config.yaml
num_hidden_layers: 13
hidden_size: 384
num_attention_heads: 12
num_key_value_heads: 12
head_dim: 32
intermediate_size: 1024
vocab_size: 32000
hidden_act: "swiglu"
norm: "rmsnorm"
norm_place: "pre"
norm_eps: 1e-07
positions: "rope"
rope_theta: 1020.0
rope_fraction: 0.5
qk_norm: true
attn_scale: 0.246
bias: "none"
tie_word_embeddings: false
parallel_block: false
extras: ["value residuals", "capped logits"]
init: "uniform"
init_std_qkv: 0.0347
init_std_o: 0.00681
init_std_up: 0.0347
init_std_down: 0.00417
optimizer: "laprop"
learning_rate: 0.000927
lr_mult_up: 0.765
beta1: 0.9
beta2: 0.99
lr_head: 0.00507
warmup_steps: 256
schedule: "wsd"
decay_fraction: 0.877
decay_shape: "linear"
final_lr_fraction: 0.0
batch_tokens: 65536
max_seq_len: 256
doc_mask: true
train_tokens: 352600000
max_steps: 5381
dataset: "wikipedia_en"
Each number is 128 + 24 x the weight over its row's rms, rounded and kept within 0 to 255. Layers, rows and columns count from 0. Numbers have three digits each. The size before them is the row's rms in percent of the matrix's.

# layer 7 MLP gate, 1024x384, rms 0.0473, rows 230-301, columns 64-127
097:144085134111117112151136106118155069112116135145122101088150127171111147099118080200126132102136152120106163115127136097152161086128138086114140150149135122167133124162115161137106110088128110
099:165102122126098133132156140148178114131105157149124116142137145156119112140108170098104130166136158136141129116095160133123133104167150134086098138135088144144108117187083143127088158129128175
105:104100118092118119085161131122104150099098110171116119099104130158171131112100126143132114178115117129169148131092151133144119170115104127175158161115143115111143152132113136142140133108122139
099:103146086120116099134113106161134119118081097105163144136105128158119165116153165081108156122101127137088135106162170122180107148108140094117081131134105148143121131144129127120082090114131124
100:101131152060155131148139137141136102148134117115134137102137087139150121089119133151128159160144147108143138105113125129113108136137117125133135137135134100129145146115085125102129130094089102
103:131139165150175066111100106124114119145120140141140105145101085133163133091107122130105132129092098165129118138072156107100163094112143124150192106131144152118160106126136158120125081140129104
097:147147121133140147172140166166127133165165103129080107114151133151154101140161124085116173136157133141131094128111156162132114119142117161135135148085165113157145145139101095173114126176083106
102:139108097118106072138135112148073178158112116129117096129135152122151082094112118145140160104138106128114141091117145109113127146136122104161167144133144143166133168143154167163120140099106150
101:061104092154122169117133085142109117120105131159138099098115172119151133166105138124144127084092116149085130110151146140117092092090152110111117170137143143135131156085158130107085113142136101
089:180128116091095146162148112136094094153153089147127152175114145136106143126121103116169105091145150139123106136121125100150130134142163127168169140112159151117110104092106131152141111088109153
100:148111140098144102121139130113134140159120114136144142165130146142129138128147101090094099150092161196154137109098095147153116136102126160134132122155146164147128132152174124128143175112108135
105:076128129132166089146094113119147126101177115152131078114162086135127115122132102133071140113090128118119172130118177128153164113126099118164143097116081151149144137136115122088146113145147086
099:140154149137121168155107084166135105140123135126070105179135111152136130164122147090096160091142107119139181148134131105107120121171087140116107124117151077111138149124097112120120161131154130
099:128187146126111118122128117104075142179122135163165142137141184120137112096091126126127134145126142123135095112129115100122119136101139081102135154092135120147170093102102166120154097127119208
100:123130132156125117090144132114140115109170113146138154120081114117151107156119127120145111095148138148144100150153139096118129121148123142121118144098120116137109152144134187098105100134146133
106:173134157144159116121145150144121098124160145124083091158115108132123127113093154143123099174127118126141115109159144100118135107126132091118113168080179127126121122159104103151120147082077125
097:136105160141112156114104127124156108146116151086159111125138164140104122152126107120108130181134141174146164082121119135103073110093138130109150138121171111127096143158110080106106136092086097
098:170124126154135075125138085146152113133117120151167109080092112143157135137131156112090152153151113140124159126138109108133161142115129077102122162115155119167108116150140138179116087166153128
109:117107166154122132107117119152146151136133156162132141158097163161148144163136133128082160136094173133163171124103136107135113086122112128100148160094196126128113117100143145126151124165107143
104:133096120139130099155091112113152081153124135134101133126122140134105127104153154089143134129114134103079147100103120169157107097142138117118137129088103118092178157138118161158122074136091090
100:140137081147146118147165148112153123143164116143151132094131112159138131155128101131152083062161131108104163141118150111142099155108112150139110154173111133147171109123106144150120151096157114
103:117093068123159124106112112097128116091134153152110102103122138153125172127100175115129139110110102148147129116139120124121145100120105103115159130159129155137119129092142123153115118124136114
105:105095116152107100127131123096088091098137149095094136112114104165161162100113145192138102086125088097075085097108128169113126116100130112127091126103162131112139140133120095108095094149075123
100:173152175135116157128124126156100138111115112143109099098143149099107156130069122154101132098095125157136142143134139135139097115163134150144155110113124138168119151075140184171123094146140114
099:111131157109142136143117138135120157122140146102088144066123138143119148129158122116122151112092135089119099130143158110103120155129120091153093142079170104157119128124104094166151129149136118
105:136106145154161119149141139099127087131109127107146110119087098157141167135109114121082154158175151117108107144114164070138123097122070135143140128095106160153166143153077124093125129144155133
100:111125166127140108113122095171147113183100132096105094081150153149105122150126124143085138098116120153127143112094089161131143116146112163124150151100099113180106152095168163090141076155150128
098:108133124128098137142148112090118128125121147100096101137131151110162116120098112142112124096104103085156097141161150067112129111110128128136112149132194146132106114148107145165129104160124122
100:144112126137117162109142125174156122093081150092111141098116166124148090098110107117137113084129111148092136123121106130165169130143091158098102088124101111150119097154140139115097117124115133
092:108089120114147140076144151143136133141143097179130120133104127127086095165105130088087126111145153095122123135115092137177121103103151119112128119163077127164132130135149143095109129147109121
098:109100116153097128118115114157121077117124149164178131098111166154151117132076137108119130160116138134145108173115105097121171084131137120184120159134123136079139172155123082156082148188144120
104:147098093100102139112120124114136123148129162131085169083090119121118142137116114106118133083138102116132148151126115097112165102138117161141119146109090137116149129138144084147127132160124160
097:105123116106124157097123093130116135113107115157160124086090142160180106110144137142137135122112149151109150124120072123113087077100159116151122120160091122117131122132110170122130135177084107
104:157141128128126114138099131077177102099131158127111140113117144143132168111114124157109127075110083124130117117079100130168096142115168133149096097130147161120131151138145159146116092142147136
100:095102113152108095097097146143126142100096095123129142136112152130158160111148127157124109101110104144141149135133089167130100143147130146069178159128088132083161167172108166104112107123167128
100:159146130147154111109174149106129131098133120161125114100126142129119112125134161068111135122177128096112111132110149132126089134117089143148107100087129186141132100123106146083101185118162137
100:119112166170157110113112154131102122131114159127120128106115145108181104147143136111110149132147141111107111153105137124121105138139108136154117090116123126125158119151113139103088142107086141
097:138130134133118109116143135152106166162108118162093093129098136150133165147142118084132155148135088124158197157150108105121114113139081130149130175127138138162173113143136119100125170140092121
101:152152118131137120139113114081151116105122146102128118155149161118112103090107142114126175121161107145137162128115130092150145131125144115152115160134139095171103148162121128114130125159130113
102:107104178123128110183144132145140166145108114124125103095143100123129138129111140127124131097109113088119131134118126130129117100128071113159109192143132120114099094123081090162129152083150144
104:081159089164125149155148136147083156123138159149111121087086134140114113174121133163105127120127132133112134145133171099084095111137118130138121153145125114120156127164123137117112153122083171
101:125093086064160108141109137153147091154098110092080085108090124110130119124103154122150123151096107115106169165152103132159140114121104138113118120130165126117143139126153165125120159094117140
098:091139144144122118108154109113144105139128131140135154072134161157113124103105121114111083116140101156139145127124168116097113124110096083110117130121141157140177142159129114117111122112122143
102:140092098130152117121146149082203095119098133101127100114085124162113164156085120136126115109121108104098136100115058138148112104115115143173144122108148111117131098149120126113110165101134092
098:119178160121104134129110127155113100110122135129173136115146162141163098106097082122150108064133106119113154108138170127106122118120146171151163134150137134118103169105102182143111123165099148
095:115158109083125069109121107118119121136142151128116113114113141154111123155104130122124131142125151154099107093169131158149126147105120127164105103116153104130145145139079127165087110136140108
102:109105152114151078125113136142099116095153110116130114090101054136109109113140103127100132154121126114152153104119135114124129133097117075111101131129108142114085163202129159154107094129085117
099:158156137088132131136155106138162119146084131113111127158108158163146099121147132124114111126098130106136156072157119158167116113152136159148091098106114117160125084158108111154118132128097143
099:113113146110128165117135077164185088110126102097133118119087121176156147124093114084154146112101170157095133093118117190140129133100099108135121141088136122124110102124110164095137071145128158
099:128093084098141124135129126130154149133082137120115114133143126120115123144134149117101134151133080177110177091084116123102120121138093098133137125124138119082102171122119116147104144120123075
095:083125165140144082134121122144138121093153102114147092130100090131131160071148124138115132131089095122098109115110182161140120132138170134171094144113101134121114133105135141155133104153150085
098:142130136112095122140143126103127111158160116134132118108137123138097159158092087148106164142111095127141103147102079157142156175182113091158123139131135127131098154126153097110147137150092149
104:157139120162119129106170147114157108102167107148135123112138160116136099121105115165103166085124092100101121150095132138117114148127147137154136171155099111155132144127113173145088112102114146
096:137089149141125120093113117124135122125133151116161132115074147122141099130123112114163149133119140151130171082159103175067129106104149087127084129078090110103151117102112126107095089147145119
102:144136124138101138130111128134168149102107135145159131138089107171146095119113091071084144135116133180126115140130136105136113110119108125132123179140150157161139132178126144111104104187093152
103:132085160122109126126151134157094107099142120138137135119111136130113100151100136138111139105149151178124110079094157104146129113095148135139087139129153115118122146150133105144168080143086111
099:127085141106153086131106139144119158101153127072122158074140128144110149146098137135118140159113159161161171133095134147130139109142123101138169147158143144152112121174098131141141122122133133
097:100111126086096171122130096121118075110099124112114146125144129165124114116112133132116144151129169163079137107125144138138132130125151098104125127097165155091112115169127148135122157159109129
100:124094133157072165126153121100104088173131133134167128095137128136133107103135141165095157144122160132175121110109152102111120141113137139111124162143151122129154158146120122131160143134111130
098:103115109127122101160119140101091093136144072122120148127104146102144111112088089141158115106122154136074130101127124111144102108130097140159166094181132139093138111134158176107124175129073119
102:176127127097126119145107133141135120151145123158100165139126135138168137101118115150103164157115149149152151103084103145105100101119096115142112119168101165112126088130105163149098126152145123
103:125126160125134157132113132121091137123104121119154129114108136132140118110090112126093152084086113113146112147105139118148151118157125163140144136128141156097150124154157146093126098154116084
099:143143146144107144144098103143115126149106096096193135162159102111159132086106125113101102095100120128081146150128149108129156112151087119151111109146154157116109142125094123115124113108151155
097:171120095125143163174106085163152107124137106125126122152161140115134137141106110150117131100136129152144096122135153103155097105140156161150114136112179164154108178161117174159141096124152137
101:090110159099129109124145123121126086126148119151164118162115122113137156124128155136117148120161164124145133110105147151083106120141115166087077137148148097132167101195121119117123140114117107
107:124086120145150113133105168117146121115154168158194133138078130172138130138089150129139158137133110097087125132090137123164147072160117106133133167102108152158164138114111166202120158131165117
100:130119140111087104145137133125142131116163110107101119175074145152159100134108170120111148111126134113136157112161183146127141087173125145136151151116111115144160127129160139130123153090117081
097:110110117114126132110113161138152069120086126109139171132104137148174138150095139119140092116147119138147130090126093131158116138114110184126093139167128139161150136137151158103163090170126166
098:130153135122101141133111120103126137140098139156170168087116156099090169130121133147157124075143154166155123151123132117096088128100136085163156129115118105141093116137151146153127155122145127
099:099093087172103135121180094070132133138137185151123153096103193149104165116162143138074088109147148115166129111125102137111117115153138147121072136102108134150166159114126161140167102150127127
098:151153110120125126113114159108131131085164123161151141103093126100134126083126110141133087112119157107135119112130118110110091094097137131151102098135152094177117166099132086118135101123157131
102:168111118123150129142165089124081142135104154121111150129152125159153100131126093096152112169111155156109115100131108099117116099141092110133106134105119100155138123115110114136098133109170100
# layer 7 MLP up, 1024x384, rms 0.0455, rows 230-300, columns 64-127
096:121119113157104139120106116108127125140175146156148125088151082123138152132134119108129128187100139136100133139111120084116166182105159132147108142173125124173143143175090114137134116138116164
100:143153117135119109128102100150136142120108156115125105152145163123130115125129154122107133113160092125118130132126119146113147147106116111151120163083185111106150179159123141153133116150130142
106:113140103117150121194146128121180133120123141143110090135152107163129135127151157121159115124106130180131115161091147130106140132174168131141163107120098150128163128131122141111130097131144148
100:165139146134097117101133120176077097157147142117173096124094085140113116146156105131098164104147096133118140121141156116134085108128102127104103117098139154171162173134102119113152148160132126
097:123155131135099151172160123101123154131152118112125115128129121108119145161116105140114115127175132147110081110152114113158164172131153164143117106121161112092162096150109156113127107127116124
100:167080105124122091158141100085083158162132151135084137149116153153145098121119120161130101117146104100125152162131125099156162102156115136133106158135150146161114086139122115075132123126131166
098:152096099139134126098172120115166151135161157118142157132113169135132125114091156179134116129135117098149143148113129076150116117169115128116122089144107142140141129145152131152103104138088140
100:123135159151119105177175169187128127100156161167124130138112125148144168134150138137134142100154132134108170134140141071117132121155140096165140167082131156120184170129140126118161103103148117
098:154130101103134144123120143129141187130178161094118141141139092161101120124183132100130134166117156128111169129123157140147146151114146140113137108144127122162095137117106106136133147106128131
096:144151141094188108148161142125096132116155111115105136132093135128097161101138142142180108144109083126112149135126113159146131106113118144173156100141161132106107093138141128133148083131125142
093:089122109141148139089160127112107139123133102136108140165105102161155096084104107109093110119153179137144132103100144146128179142122167134119167143147124120086133159130161102151162111138096127
104:136115124090137121140107160141148172119104150106148129124131157122115125111137086107165114163142094150115126118134101104164143095152149076102145126151139099120153141177137149138130114087112147
096:118111125119127115125132121155135116152151154119103125150118126126134105125149097105125128167164123115137182154135140148112135102171168174105113146123147125123150135149156169093122099150144127
104:110138107095162163121102128159136165148095134161171144128097137137082126135156157151137106147109091154170136111124099100110100136089133114128163104134149092109142120136086122117096096126140111
093:145134140124102138116143122149150120095117097090126144177165135170131132141144114140100175135121143155129094113157107099117126151167161116159105097102128145108112104150150138142119117141077114
104:148099192130116100099092153168150133116128099111118156086113141119113086115114104095100135107141133115121111146115094128100141122160134100114119071163127095108173132149121126146123156110107129
100:109127103185135156120112128130094115134158094135097110111151106137140134120146128122147144138105126152134074099134129157142137114144129159128185157095164093129083152128131141142141121144133169
101:145146130141095127157137114097132165110172123125129146171089130122139084100136127127140141172143126139136095129156082108155179177171154143102163101108126149174124149174171148108142119130076120
108:122141085146156129115128152098102097122153118122127132145080097143119149111104093133140141137143099131124110119160125119167111179112120146142117163114155155129174115145145131123156144152122169
100:118129125146172111117133145122120109117133135159143171159127122150175096119182141128093102090094133121134169097116124129135138113143107107166164113132106163129138096070111106152127098128169111
098:102170103138116125098071102132109150109140126152123154079140148142144130111146157118119112100115083130132109120104149139124140122111121120182144125128120101191127168150148169150128126137176080
104:120129137130123149133145147104108112130161112089147145174110111115097131149124119120092146160118151097143142142129147178115110150148161095105156090102093123100095137134146089151096119115121143
102:157141179097099140104081128133133170176135144118139118122139123099155140091167137143128100128072174156117112101152120164136142084134115116121114165126141155103109152144128105134124168147115112
099:137104133104105117147092128132107120089078101146102141153101138118110093141167151112103111096160149151091118135129102087152121109079146093154130083132110115109118134139119090096115144120109109
102:114102146131149126161117161123085171141143119154153129083111178111134133107155154106162137094142124139123135114118175103163115131136155154149183133123116141132109125143134142147114156109099101
101:175124091105106102144097104103151114131108183159091127080114160133142146171112160088116109095094129118156171151142078119122122149166126120160135135142113111130145150096140130142113163108139110
103:090142108075100113128125150136109158110159104102118124170104127160139136168118134097109141165101153142114180124167104126143174148105109122163093123112166132110133149133139125130123145110150131
101:177120102136140135103126120140168155084112162099123124150173158135094139139145069143113153130110152165136118089078115158129090141150087130085109099094152091137151188125117137136104097108140130
096:150134114162119123095111124084156119136125133130095156144132127125137128147132083122159127120107134097165134123109120106121116098125128146142093162109134118113170100142131154112179122066142115
096:116125098095153152112135148131137131110109098129142184119178134149089127173104118147123128154118132110101108163151136136151113142165132151150101141105118141138140080128122138154122096100121128
099:110102121137124172162123128120137147154144124110110121107121137083160124118134137116142152112140163111144149120163146110099151129149124116143088170153141109132159138158094128130118101122102140
098:149106115143130159132103163116096126174097098103115132118099073124150106073121161175139120101111150158106080104150161102131109130143134127188113150115101185161130134157134157131185145114159132
096:104124107116146112141144122132144119117150122131141085169138098123134116129117157164117141098149176102149124152121135112127111158178141145110150103085128117123122132155142178165146152115145131
101:182159159146144138115142140120113085109114106136087110117139150136127134093120130180107102103161115115105117122106126134134153148117162173096099093138108114085121135115101147106135097092121140
102:152133148097124138129120147125093147152126112109125160099158134133130113103101110141130084101126153165118122131143155149121121149111121150104104129110140142173138131116150118123148151119125104
106:119104096121108107184126092085158095120113153137140137105117105117123116140133084125151127184135166105112098120148172122142117166149144130175121111129138147122118105129133129132103091115105119
097:104144120092132122156151119145139174131145150112123128116146104108100129148091141157151092120163114144154124143148133129094133171084141114147182137116106136108137096112127101122107150104122073
103:128114145142092116125127101118123118122153167133162130145106120154140128110142154118129082111113160154124128126106134144147173151155190139173134093132108146064147114129151149095140153147158082
103:145101126113110144147099138176129142096111129161141135119114160110108139097148161130157122091116088118127094096141159108098134084067095127125072114102145156150124127103100137071152145121129111
102:133172139114130119098124148139100148104110135171144110181123115127163136179171113137128081131125110167174142156098128126156131105130127105108101135100109133160106143122176113114115138164136132
100:124103123160175124144127159161140172123093113153103096122122087137115144103136108080133131086119126120126160134102091133122151138149108136116134101118120119149107158128134130140130170133173118
100:124098147121139158097159077122108108143086113150137104115141140115120172149108113130098133136087091132165091110179115101116146120118138149163127092108169126127140106154118103112110095161093144
100:132136133112093130128134096127167131155122174125103096157111146148111103114117159153101184138105162117127102189112167127104136136146170134074134065130118141180109165143133096118105116155138127
097:141117154128090105157086147157114155155139106098099096129133133086139143082154130101121112129080117126163129119159092136075131162165087170106108121117115120123094109113124109168128128116102124
101:089157155115103115158162098157125125172159101132140127126170089114149118126141128134140122112115126149108132152158127154119087137126127142128095138152184100128136131085134105149128139113108129
102:105145166143173110163182137105096160116117154173142095142123103123146157150160127107177142141111131150145086109149100128136099130179103190169125157128112132154086158132134121145149081099130116
098:106106132133120101132117162138128107129152141133085131114108184127159126127132128129139139075157141087113112117100103147163163101150149132120131123128150104098110065104101125152138112165152122
096:183158127152141168097121133075123121136114112117099113099142105110106117122158147136122121151139103084161105144092086111130151170149063140143107092157148125148143131132105145089141112147191130
099:154165132103121124165112124108144140098146097131127123092122120105157105118124079082114107129095128113100131144147123111186140115082159130109101126102130159110141111146145156132143124143143109
102:134150138107148132132090118110135143125095119127166108108146064113134151138100126135129130112127160110159156155132133099120162139146140191151116131143079106105147094096155118131135120109144164
098:144143160092105071142147124107150123140165155106107138126114167120146168125102090169125130108112179114102163172096082137112162161111111089139180141130127153124121108146131091136148101156146088
096:117168166071157139116110148119168113128126131133129147113137110098092158128109164158173133108162151116097134125112136157120127122114149096116147083109172115126067135095138100148093143144154170
099:116124153073135163100182128144138137149106134087145153124129139139150126135111153079132125123144183137145091139142083126127118142087107161118096125112107121140167136071100083143138153150081127
099:161139161170113163098104140116136102133116129147131153180145088140115087142102111121121102106137130118123112085126159135143156135153107116109107146124133156099106170148182080112133170121164188
100:140090169107088104141134143119117083120114124119143146132155092115133104140107122089111124085174114139124113130118147113117174075103180096190136143129099130088143122142121136139121121108153124
101:119137133157137111135126141097150137136197136142148109144126125097129087094123127129137143102152098149100115164066129143121125115122152157119136162095092142159081104124122111124155156105152110
102:096122135147158186087142141108151164162098141109164131124139169165118167098149145104133126106157183102128132083111142123127113169119148107092083150146100147108131121110116126123130140075116141
100:154112127163123119120161148127115172143129158152115154112084088137144177108150089090119141166114131134142110079134162121149078111078105125092073136139117114116117116185070093105115160121063107
099:087147091135145113085118136133130100160085113137145113100156164142103143160138110125149134158148140126138119095128157157104124150104143131128147149116168150150178126071094101072173103106158156
098:143130148148075127130144134152115081129120127138129137124146165102107152133147089108147164103142140102107144140146146146169121147142120151151111115124113162118142158166127140114124159136079112
098:132104109153093103083137130174133163127122139122160163136111106137124120132143102105127108106154129147152121141164138123116136142149118126135157132138125159102170113139143127123149113111119071
103:098152160158139103129085089094092143143125129096147156133113181123166171119116151139103086110152163111101142138099167183126102095116120159086124180120120152121128101141120127096120133137127153
097:120139154152118101137138125112165095157146138117174116090106168112154139087140141115134148141120156159119143153116093167136130131146149137164120104140145103170104110144092133144113136105117130
104:158160094157110150121079157113086155104167144142095150106139157148175103153121149094147089115125126085144159119136146177129159118133096074172128110084095130159129137147111140122128140092155097
102:089140151099176116120074123115077132118109139153152169126119121124121143099108090152170160149082111121132124127093113107125127121099149105152141143182116179084118184079103135138173102113114146
101:087161149150097153132138178145158091140144129161182122164131125098122131109121168190129102133131131115119163128131156113186127139145154123091100101082118123146145076134180132132112143078133123
101:137104112145137127121148169118107126118116138113134126148091096137127108154099125106149170169146136143139117189139158100141143144133155133132095115162151148158152158145095097119147146141130160
096:160195078114107135082088155133101108145164154138160144148125158131133119183120064138147108136138126091148115114097160128092114118123122141100133101126163118140144134112145148083138103119139152
099:112129102107103112137097097114113094158174106136107145106118124117187173099129127142142136089134104130112117142130118105088122117139144103132172102150137131114121079119113125109117097105137111
099:084127128122120140128105103127149180128168097112170171106098081107168097089184145093134117085111094126117139112130105130140143139109123115176169127100134146145099117077159134123171132136127152
103:088149155117101114107133106147122143107110128134126112152138153148132098148084138137129109180080129139116147135127168147092115091105099128110092083124106140134147137122174124126166128152110159
# layer 7 MLP down (transposed), 1024x384, rms 0.0402, rows 230-300, columns 64-127
091:137089162094104123142153165101137113085135111129106115137103118095114155110110092172131113122111094139122097118119099172144110093148096101130150144181174131153138131117156150126115121117176121
103:144109158116131153108110118087117112145124126164135106104105125116146097109160098086195158106118124084149186129137113121110124130111139134151116122138144151127182140118099132116162141167083090
108:108123118151123107127129091118115179122141133091092101159105077116131137127056143125094152165126104159147146089120123129105133097156113124137130139120122165131133123165135067105155116116145123
100:112133108127097101182109145080142150119106099142149148136143121077139109171095103137117147117116125137147138146144119132105139167123151136189101084141109157095095152138140144139161118155118149
100:148134102146132063135179056078145103105119109155112129121127103161124134144131067170094099131125145113139128112127102096151100158133125179111109132169144133076118098100122144152158128118130122
102:150097119104152098148122140131091109159138124098140102138137141073098148107133147150142177120142139100126104120127137148115144061136128143160180157152125136128122120166110131157095127160135147
096:083086125126152148110113127145134148136118148137113093104177150140094137107146120074143166121110134122138114134150134135167115137128133165120162139131093118136109084119129133133117113127117136
103:123081139127118164143143137140136150139087128119192136142151146180138145149113142124112126136149139133091108126125174112138141159175146149155086126119139143161107144096092127102139128115164144
096:129112187148089129144125119118116095126112070175147119122119176117130138154171125148151115086143121137151111159114096130094131116113131125166160088150127139131111140143129137124114155090173116
089:134165107175122177130078122133141106143105172112128113139162129102129096110104121125144097172112163162145130111153122102125127123090114109121133120151142117179067154123124079107125099157114089
096:118143081125179158130142137121099125110151189112117099156114157108122133135126129114110127135107128144127129131140120148129116151130120120147167137123146096107155146093125091103113133122166118
106:134143113103144146117145159169114151107131192087159143130132078141106077125153103126141068138105145133113150110106107115109185151145135155070101115148099159157147135159126129113150116087134133
099:130098203156121108154119154113074190147093123154109100122161126162123107105179151127131136136164128125159116095094129140116151090130129125096153114128139110124119139152145112106142141130092136
100:176149128163078101139131129119130123097086111136089115137119162096152126119145175153103113103123109155116160148087164098105139165121116148107187125158143118126118120122149153114115134145158130
096:163165111147149129142144179106135136101115152103115138089126111108159086132149132127128138128175148164088108118136116113098074151126144156106111146076187085154115127101124120146101067107142069
104:161130121179126141109114113133099099122121088130119142146124125123125107138102147154103105100123114104117105145146122102141114125136092138119144135122139089088119101103128140118186155083110085
095:126115119135124076153138148126107128119173120157143105100093089087187095157146148170107143138126130156086102129142173086073114123134116111106172136123096158142134148103127180108169125161140107
099:130099123140111155151172124100143124121118106133110122068138129124163136107120146140126108143106124144146151184147179115130080133130099160121137131172131140101151154165104162106109147145164124
110:164148091147119165113099120096137132115131075091115118112147134137158139129155127115135184131109100156117127128117099131115135166135105138138101098110175165138156140151134129107124150126170135
102:117073081143101137115109114110117167120159156147087102129099130154119119107175112104096108154118121116188132104118116133118122135140107143111126102141127120109086114101071113160151156081144169
101:069149129164126079139087120128098137107127092135128126051134150072113105103123119135109134181193115134125100113078123123122103148207120117147133134164100121152161129136119086154122127106160128
105:179150106104129149139130132154159130131074134130123142115177156165126141120142103109093072117139125145172122141111119184111123113104103128163123107145140078098121154137149096129138154124121101
101:142124088125202108151128133101136103137144141095115104132075126140162155113136115144102139096161118110111112116106112113141178141101126118157112129104108116106158132126122120104103168111086124
096:163124163118161144090131130121127141122113100136136112138101100114086101121164170120117128130150122128062134120158135115117124126104125120149154073102101146128148175134101114126139106145150142
100:128135179119103144104103101172109133129128103155147147134142127138181117111116101107129174083088118103124107116140148136117166143143122129112145157088098158144096151154122131141131080176133130
100:183150087099113146132119102141125134108111097171104138145111114156082157119113099140082115157140114159164171143127066097144100085125133140184124156114147094117173142171153146124112130135114114
105:123128157133110150075138132081160071126152119101148129117118161126132096128137121153140127132178133146114115092147142131155116094091115110114110139073126127085083128138141080127138114127149139
099:119155121175162110166160160088104159130141127130097135135118093117097138135085145178092177090156099105113145090104149156147117164109086104120133129162176173176129129168153118140110122135102123
100:156149152121143110132180102105136125172113145126110139137093122140076144138076126118138111128078125118155121127079137115171118152103086097149108158109118122114165147124147167150150151127131147
095:138148140118132113187162196122124127115152101141116097138125132139121118122165104114117080123133148130134062140101109121133113164125134136112125118125120114096126116123161131119129167142165109
097:114119159145115122141125142095137089104168155132109125129116159088150113122132140130102099113132145145098118155095138116137102111132156108106158121115140106133108119112160133097141127151174135
103:115143135118125143152131142138121157116158139098159103092100152137167147141134119102115159119119090139126115148102117127107128079156121162148137115162107139127137134087111134130107132160128135
095:120089089116129125081142128114154101109149100111119099118118119110131137153104099123118138093146092124129124145111135089120064071130107116134117169127159117143178089142120134122091117108113094
102:112144171076164132128154102177112099144113100150111170138085165121134119096172095149105101114131174118101144126100164142158144152112136132097104152121105163094119095092097142117140135110138153
104:158120110134145113124087135132085140131125113127126108131148142139147117137097107141116075109117158164097126147163133087108102130129104113066095135103151153204119167137142154109089109127146144
103:132170110148138091127158156084101167137118148162125146141105175128096141141173135091094137098148128133104106155116145099139099133113086107119126098133110147127149101114136136102153140117127128
099:137150166099099160166120130147148175122139148134134149113112116124096133116114122140118093171143148124152087122123154151133144146115116153074135110131131115124093149080143124097123125114130128
098:139126167174152125132157109154146148170091089148138101134173142141116140157108121123158147130134101141158150145153092098096143094157058138134137138153125146182100153129110153107091149138154146
105:141120147110124115166149159140101149130131148156168103162137111129109127139163163126134115110118112135137083106144103119093135084116128156151106140100112144132146119110124141119123158141096113
096:158155123117099091148104137086142096071148154130085053136086115115138161119099132134084138108101109125098166141137105092102109097131088082158107200175146096123113095061122075142163136116149128
099:136152076081139140149146108144130117106146107130099123129126130127119141139121105128134130165107156132125109139153148151124140121112132178134111134087133163105132126131106131125121096115117087
098:110143143176146166133114113103107152102110166131118153122125106100145152123168152162152145115160129115107124149083110107131146114141119133105142135126129139132135136119121128130140134135096115
102:160093151140107097151146173107090152128102178145098132132129163122114124143131124137156116115125167102115125126171115105132139080117084101103111157109103123120114139128163188139112127155149154
100:083087209100096127135110131095102159103110098152130092094149160128096144112129114127148165137132136121077104154130136126094155114163146150095159137117112131112080109123125167149169069077078145
102:111124154129118111123093111149123089126136110127155112143157102099104154110123103110150126154142152159106129156088136142084101112145137128132140129141104140103132151084158097137140140140117103
099:093143155106121158151180149136159151101178098129106112158137122104176125145118146146157118076138097130095148134123064106147096131140133149082165112110153114176088170112144130118125131133143104
099:099123126115117121091134148149104136121124072153136122120119124104111106147111148116098155162118144135156118124097108149157118133164110155169130118108141153136112141164144139141143138185148141
096:094102130114096134128143141122103118136107096132149161128140131118104116080150146107149153124146082111160127145117131101163157132108134085147133128139116109132111141121109185138145139100149120
100:151153228143091126150146133176145130152133135113132151131116143138097116090130113118132120170130115131149159153134147118140157133121070124144129136144114125099149104143161129136133151152157152
100:147159135109122088132130154115088113168143150106128124160103130146142114129120128130138114194146140156107162125136139175103152102194141130120135128127147159117142081150135136131179100101107111
101:132130168119138136105192135135089150099164127113144130122096118165121146127108103137157153141129135133115119135118133134127144127163118143107131194147153100101066105116123160103103093131070140
097:152126130111146157123127134132138093113109119167138148157075114123100150111149133107138142134107100079161089114095106107113146163120092131185130111132125106147124160106112144153111140108149115
097:158114106098115152129117116159147146151124150109134133103094089129122136128109131120090098132074138142145128158157095130183173096134176132097145110153116178137118125180118085162077132140097152
094:171083128097122153098122149125121120123115154127161119118123165128148083128114129117124128143088082136127120109127103147118111111144150150142122128150101137129144141127129088147114147123148111
102:130132089126105119151128114129072191154100181175179108149124086097166123140135069121106165117134126152157123131141161112109130114125141137129143173120171103124150099134135138111129083137093141
104:124162123178115100091139116133102132107156137151181116116152139142111149140172105129106105124146116144106138142105107112142158111119132134099124117151145164122104139146105094163168133112121118
103:131183125115117175113151155100125077119107128142126108120118091128158127139149124181101114068130100132110097112132162142131133160161134174156088111085147147132122100087091129168135126169091128
098:168132142109164172116101132154108147095108131146114098168149112099044121109116136103132145150116141141144111132125144147170122100107141125093084152117140120125133096125146128114164181148173109
100:133174109103116125092117114126147125135166172090108161106130085142145114126138148119112144159140104100123135143139105085106132122122097136105108093133143107132142159140138136107186104182071118
098:092130156173143170147115148150156097160150125138099137134156134128131101135134145196150137128118137112100119140100150126132127108144112149128115144155111123146105120163103117102121158142133148
098:132122153161138127130113115160105144121154123143130107097136095129099132091118146126117142143133119121150129091138136133095128095105116095142140111134146106163159099165148149126063145163091095
103:117139098132127114118111098125128101108130180101133111124159128155158122145124092128128164117100157167100136149153130149118123095128106152199143124108106122090164122131123133171141141108147134
097:139096125095117115106077095104102154134106136130160133179143148145138107073122156119124104139120101136106163117105093135131150070115109072081143161149173112169138102131112103122139112125119126
102:092166144091157123109116130132158141129118140125150133092150117113155130174125092131119089134142124112135155137146065161095119103124137109183146141168141150164168198147101141159159124065142160
103:127118135126151071129149133115130157120145117145129122149086139119157151083120127130107130120108085146177173159090139115166094119101155142110132110179126146136156162087119104133141138132139109
101:117123196119125159148104119122132102125075139117147125188118120131114131145135174133144116115142128109109133108106115147115117169150163125089145136099169127078150091136157099099142099117130118
102:123095163117111120091088099121127156147114126101136120141095158125159104117139104136132129123146138113084141103145129151102106059129106142100151116131131151152089116113157152097139118112133089
095:145146108160165144133113136130127139133112124142150153179145122142215143133140138102190124188097136108145160111102151111114127137144127129115133184130114149119133126084102103129143140132147147
098:120108114136121101144106121150125113112153119119148125146096105105130112097129123100139180156152149131128131146134091090107123174110110070118149126129153147150156116162092122169127092108177123
097:134143125174163157146073120152115156135119105149174169106145133135128145115193127138092096086117096127089097063112086148146137107094138090100145132146102146140181101104129095114114170125113118
101:149080114113099134131152122105137107147126112151120142146100126151107155126136134112121152126125124156146148147121150096132124112107102079095093146115096119146139134144140101122109131095127178